Part of a small language model's weights.
Size: width 256, 2 heads of 128, 13M parameters.
Each number is 128 + 32 x the weight over its row's rms, rounded and kept within 0 to 255. Layers, rows and columns count from 0. The size above them is the row's rms in percent of the matrix's.

# layer 8 attention key, 256x256, rms 0.0481, rows 143-167, columns 0-63
size [ 95  88  83  88  85 109  80 106 126 150 105  87  90  85  91  92  82  89  89  84  94  90  83  94  87]
[[ 99 177  85  82  97  97 118 103 151 113 173 171 137 128 172 108 123  89 126  78 163 102 160 129 161 139 132  95  71 125 138  54  92 112 177 138 144 124 140 165 115 131 123 174 154 137 179 115 123 119 124 167 128 119 116  97 176 133 145 106 181 171  64 126]
 [156 162 125 132 137 113 199 137 159 114 125 147 138 132 155 129 121 159 158 201 142  87 148 164 132 141 150 160  78 153 144 171  70 159 108 108  82 149 122 120 117 119 123 158 165 119 197 124 168 120  81 203  82 154 163 128 133 146  95 110 153  81 136 101]
 [111  98 104 130 145 133 153  80 108 195 104 144 130 130 136 143 129  93 124  84  95  92  91 109  83  91  89 102 148  98  80 108 209  97 106 138 136 151 128 147 135 101 125 123  95 158  59 131 123 102 186  99 141 121 126 129  72 152 127 142 100 125 150 167]
 [ 55  93 112 146 137 115 104 124  92 161 143 147 133 163 147  90 156 137 129 121 112 146 157 127 168 101 149 142 153 147 136  68 101 130 105 136 117  91 134 180 166 115 129 127 130 150 165 179 145 147 121 117 168 114 133 172 114 139 189 143 155 183 106 152]
 [165  69 176 134 134 134 161  96 123 115 129  90 119 140 106  92 164 141 126 120 117  81 117 162 114  91  98  75  92 111  74 153 164 138 148 124 148 111  77 108 134 156 107 152 116 130 114  61 115 109 146 141 162 171 121  62 124 134 100 122 143  79 110 107]
 [ 83 124 135 151 163 127  70 161  89 113 140 172 105  84  97  76 113  90 150 139 133 120 109  62 158  50 125 136 201 166 129 109 157 105 131 180 127 154 125 195 139 133 145 147 100 115 185 190 139 103 167  83 103  94  62 128 117 148 191  93 128 143 126 153]
 [ 94 126 141 116 150 168 143 192 126 132 139 179 105 109 136 106 157  65  51 115 122 134 105  87 103 151 128 137 139 171 180  58 173 138 100 135  82 106 128 133 108 124 173 135 167 120 153 168 166 110 128 108 172  80 147 202 145  87 145 135 117 131  88 166]
 [139  96 114 148  61 147 133  73  92 151  93 141 156 160 147 145  88 152 128 149 181 128 109 161 191  89  84 124 164 145 109 188 110 131 143  90 148  45 102  63 145 102 148 122 182 120 101 133 101 164 152  86 137 136 130  71 115 150 156 124 142 181 169 124]
 [169  74 139 105 107 129 169  78 149 131 108  58 171 150 109 152  92 150 140 141 133 101  93 141 133  87  67 140 115 135  63 155 100 146 129  99 117 119  74  77 113 146 108 116 172 115 134  95 133 142 130 136 133 185 138  96 115 109  99 146 127 156 123 101]
 [125  64 110 116 131 110  94  58 119 124 134 125 116 128  94 109 118 102 129 101 128  94  48 108 109  98  57 120 134  83 125 171 129 125 142 131 112 154 125  98 103 126 123  85 132 111 141  94  95 170 170 135 156 182 124  41 134 131 127 144 144 154 116  84]
 [161 105  62 134 128 144 134 136  89 111 117 138  89 164 181 153 130 138 128 149 158 165 157 148 208 108 192 130 108 132 146 126 115  89  75  66 127  98  99  97  99 121 169 110 147 172 138 183 143 144 148 137 113  96 146 123 154 151 137  83 115 144  84 135]
 [117 146 147 149 122 120 139 105  79 131 150 155 179  71 164 102  90 143  42 121 115 177 130 114 110 108 124  85 143 108 136 140 120  91 168 163 124 139 138 134  60 157 131 201 154 169 133 156  99  98 115 133 109 140 118 114 112 126 133 149 133 107 119 147]
 [113 162 147 159 112  92 151 142 122 120 168  97 114  89  90 102  78 128 253 159  68 142  94  84 169  90  70  64 155 118 162 145 126 129 168 145 161 113 136 146 232 178 120 123 138 173 160 112 111  98 150 125 130  85 133 146  92 107 147 124  94 136 115 135]
 [106 141 111 151 104 163 137 153 166 112 119 113 122 149 110 133 129 105 145 201 165 112 135 107 102 154 105 123 150 162 113 166 144  66 145  90 110 140 122  92  98 160 192 130  89 146  97 177 170  84  93 102 128 112 149 144 102  87 131 120  98 145  95 151]
 [138 123 113 164 126 199 167 128 196 119 103 109 108 137 110 161 194 141 138  96 169 134 124  87 140 106  80 116 127 137  43 187 113 182 102  96  76 108 153 160 128 116 196 156 123 135 113 142 192 159  93 139 128  78 152 131 115 144 125 143 118 109 113  83]
 [ 59 133 113 112  98 114  98 132  92  97  81 158 130 144  80 112 168  61  98 147 212 145 118 103 177 131 156 133 149 143 148 193  89  79 137  85 134 163 129 172 137  95 138 119 133 150  91 104 114 154 134 123 180 133 105 130 127  67  79 109 207 130  73 171]
 [158 198 166 117  94 117 109 139 165  76 118 127 150 170 147 135 141 139 181 142 127 183 164 136 115 147 120 129  55 109 102  77  91 148 144  89 118  79 119 122 167 105 146 163 195 156  88 137 167  98  95  97 155 115 109 122 190 129  84 116 144  99  97  85]
 [142 151 137  48  76 151 130 192 116 117 109 108 120 144 118 122  73 156 167 183 170  95 122 145 139 140 130 108  87 112 148 160 161 113 104 104 160 141  98 140 168 105  94 172 152 159 124 148 160 151 137 179 138  80 133 135 199 157  90 121  61  47 139 117]
 [ 88 116 164 146  55 125 151 106 145 133 121 139  91 138 102 137 134 143 127  83 124 148 161 193 110 160 136 176  87 175 148 168 183 124 169 163  86 132 139 152 138 108 147 143 108  93  86  97 135 196 111 155 126 123 138 126  92 131  82 185 138 169 121 115]
 [120 163 135 120 135 163 106 162 112 132 184 122 155 180  96 163 100 153 185 126  74 142 123 103 151 125 187 126  53 122 100 149 164 113  82  93 131 106 110 146  96 132 122  86  99 127 113  99 158 109  98 125 150 119 103 136 128 115 123 120 133  64  80 110]
 [147 111 142 126  95 120 143 129 113  99 105 139 180 129 163 102 147 177 106 128 190 149 115 114 179 104 108 163 101 138  73 143 139 163 142 136 139  97 149  52 107  72 114  96 180 112  79  84 140 117 162 182 202 139 108  99  52 148 128 137 154 107 140 176]
 [128  51  98 134 157 128  84 122 120 152 129 110 144 105 119 134 122 116 132 153  97 148 172  74 142 135 188  63 143 119 130 186 156 116 153 139 100 135 101 136 141 146 138 133  92 174 154 136 155 124  93 114 145 134 184 157 145 149 151 112 152 126  83 157]
 [132 163 150 145 127 125 137 138  56 125 166 188  57 129 166  78  85 131  65 108 144 129 142 128  18 189 159  68 135  91 116  90  99  77 210 139 133 152 132 153  81 144 125 100 144 157 125 181 133  56 129 171 133 126 101 120 152 128 114 104  74 120  96  98]
 [171 156 148 156 139 120 113 141  77 146 174 135 175 140  69 125 143 137 145  81 127 175 147 158 112 132 138 119 133 158 150 151  73 180 109 190 133 121 137 124  96  88  73  86 202  85 186 116 145 169 146 133 137 140 114 186 113 134 146 120 190 111 143 130]
 [154 104 156 145 100 111 117 108 157 197 141 187 137 141 163 131 119 137 136  94  85 163 150 145  82 119 151 126 126 158 179  94  88 134 157 115 100 177 134 110 168 128 148  67 160 114 168 115 150 112 123 175 147 102 141 201 130  88 125 123 152 149 165 114]]
# layer 8 attention query, 256x256, rms 0.0477, rows 144-167, columns 0-63
size [ 95  83  92  92  99  92 102  99  79  87 102  92  87  91  95  87  90  94  89  93  88  86  87  95]
[[122  78  63 140 120  89 193 157  94 119 127 131 121 114 168 116 132  77 105 109 127 133 119  91 104  94  99 114 168 137 129 110 147  69 185 121 174  80 128  59 107 182 134 120 107 172 106  79  97  93 103 168 152 209 139 104  97  46  90 115  72 174 127 112]
 [116 177 158 118 179 120  97 104  74  87 112 185 106 134 111 149 119 136 112 114 126  96 139 121 149 178 150 136 110  65 120  92  91 123 124 117 101 156 165 145  74 136 132 123  69  90  90 155  97 110 107  67 178 114 170 120 175 205 106 171 192 119  96 152]
 [107 158 154 138 136 148 118 106 108 151 130  90 133 146  43 156 122 121 124 131 117 146  76 152 127 144  92 124  76 142 135 164 135 174 103 107  92 176 139 131 166 115 132 136 154 121 182 168 132 151 122 122 103  92  63 110 122  95 127 131  76  49 174 185]
 [137  71  83 126 104 105 111 131 132 126 120  89 151 105 114  67  77 114 130 123 117 136 187 111 173 151 144  50 166 154 172 139  97 116 146 147 150  68 171  40 117  82 141 106 118 106 111 125  67 128 131 120 124  90 120 171 126 108 193 124 130 140 119  82]
 [162 172 160 125 139 133 196 142 172 120 148 112 115 139  91 117 186 114 165  96 133 159 222 155 166 182 102 159 116  91 108 146  77 142 129 150 135 149 111 116  95 149 126 147 124  96 160 174 109 199 144 163  98 124 139  83 151 180 115 151 174 156 135 127]
 [149 142 162 102 116 132 179 110 144 135  85 120  83 152 168 166 112 105  90 119 104 139  97 104  94 119 140 149  63 102  93 122 144 140 122  62 158 146  95 179 191 119 131 127  96 132 189 139 142 160 127 177 130 133 145  60 127 138  32 146  88 106 143 106]
 [100 113 166 113 176  98 127 108 140 206 142 139  97 123 124 126  75 100 139 127 136 115 114 114 114 174 125  91  89  92 139 112  90 154  76 130 163 132 112 124 146 175 114 165 118 194 128  83 109 165  50 160  99 122 131 165  87 140 123 107 164  70 147 170]
 [ 90 115 163 162  98  88 118 118 104 116  55 160 131 129 158 117  78 113  88 124 123 106  91  75 119  82 145 152  93 112 146 139 148 144 137 173 120 123 145 183 119  48 166  98 123 153  67  97  96  40  82  65 206 166  67 172 130  75 128  98  67  45  97 173]
 [119 151 177 111 121 134 172 110 210 147 116 189 159 135 172 155 134 127  70 155 125 110 104  90 120 139 178 170 118  93  95 117 137 110 123 129 142 190  97 172 145  84 134 113 155  83 167 135 138 113 160 125  93 158 156  45 105 165  67 131 123 141 145  53]
 [ 91 163  97 132 131 146  98 154  93 118 200 156  82 128 138 115 159 177 127 102 120 120 157 125 145 109 173 103 186 167 176 136 122 103 133 180 196 163 123 130 132 129 159 103 168 137 181 154 166 154 157 156 113 121 188  98 158 190 126  97 145  89  97 125]
 [169 178  92  86  86 130 108 144 114 157 139 102 116 132 175 126  77 116 125 125  34 126 171 124 160  87  77 140  88 126 141 164  93 139  76 105  99 115 133 122  63 101  97 132  97  88 188 170  86 104  96  80 152 132  93 134 140 127  88 104  65 127 133  47]
 [176 176 190  77 104 180 122 172 134 162 105 187 104 202  81 189 128 127  84  87 152 140 119 132 136 180 190 166 116 170  95 117 125 105 123 118 171 121 131 166 191 127 117 139 120 118 148 135 169 140  91  97 106 157  67 110 135 124 147 137 164 122 166 149]
 [ 72 131 110 168 198  93  61 188 134 121 116 145 131 134 147  92 110 106  87 116  87 138  98 136 105 145 112 152 115 152 151 101 124 128 180 136 112 150 167  84 122 188  85 111 157 161 142 145 177  63 102 102 146 157 111 145 143 139 134 135 144 118  93 157]
 [ 82 146 133  83 130 112  81 150 103 161 200 199 142 144 211 119 162 169 180 108 105 118 118 101 143 154 193 110 115 117 175 105 148  76 121 113  91 170 136 176  92 163 108 121 136 114 165 130 154 112 156 112 138 123 153 152  95  67 147 141 182 139 109 195]
 [149  98 130 125 133  87 104 172 112 106 151 115  90 114 134 169 119 181 156 175  92  71  89 234  76 101  58 137 102  80 134 119  97 112 106 136 155 109 110 113  97 121 129 138 125  89 103 128 100 151 166 160 149 165 160 162 163 178  96 172 105 147 138  93]
 [ 96 173 129 133 192 133 133 189 185 119  49 163 125 131 133 108 151 213 146 125 162 131 128 111 118 125 172 128 124 142 157 168 115  90 193 154 118 118  98 171 106 138 136 170 107 152 156 137 167 100 135 118 176 111 161 130  78 125 149 155 136 162  69 178]
 [130 169 110 122 154 153  92 151 142 103 173 133 109 141 116 163 179 120 159 138  71 145 167 173 142 113 145  84  91 102 131 106 145 124 117  97 112 111 163 125  86 183 164  70 136 123 132  85 163 136  77 187 157 100 170 146 142 145 168 116 106 170 122 162]
 [ 45 119  70 146 144  98  96 137  88 133 157 105 146 103  65  78  75  97 110  98 120  98  94  91  62  80 123 145 147 142 130 103  58 102 108  68 144 110  72 121 138 146 148  78 141 125 179 118 153 103 145 134 134 146  99  92 114 130 107 133 141 121 116 114]
 [111 114 133 127 128  98  77 173 168 116 145 189  90 135 142 151 145 117 128 157 145 152 131  99  99 122 122 165 177 134  73 131 137 201  84 172  95 118 148 217 111 158  93 157 130  80 120 112  87 103 137 176 110 136  39 145 104 204  77 137 153 106 151 164]
 [ 83 141 143 126 135 132  85 140 141 107 136  81 136 121 122 123 166 164 174 167 127 166 165 119  96 119 147 123  65  90 150 128 174 188 168  81 133 100 123 142  80 140 134 120 131 145 142 117 133 136 144 127 118 146  93 136 133 151 152 122  83 103 114 108]
 [102 118 125  81  93 101 150 146 139 123 146 153  87  72 122 133 150 177  82 153  83 101 112  96 123 127 212 116 129 125 171 154 118  96 132 124 110  97 120 117 104 100 155 157 110 109 157 123 106 112 134  72  69 156 124 135 137  70 136 144 150  93 158  17]
 [198  98  30 118 121 146  87 159 160  86 127 117 143 105  67 123  79 130 168 106  45  90 120 110 165 118 117 191  92 105 178 120 126 109  93 121 133 132 100  75  96 112 119  97 155  77 177 109  95 109 108 133 160  60 109 138 154 137 132 100 118  81 179  84]
 [ 71  92 161 172 116  94 157  79  78 143  95 163 115 121 144 167 121 122 108  94  75 110 134 158 113 115 100 186  31  84 110 150  56 114 130 140  79 117  89 149 138 132 148  78 106 149 113 181 110 128 117  84 143 133 122 142 113 125 111 144 126 124 116  77]
 [101 118 141 141 126  82 133 124 113  86 112  75 147 145 142 127  66  75 160  89 165  93  87 111 156  90  82 102  76 101  85 141 135 143 102 136 162 120 128 168 127 110 102 162 171  81 134 113 122 120 130 108 155 167 133  85  79 141  87 129 104 129 141 117]]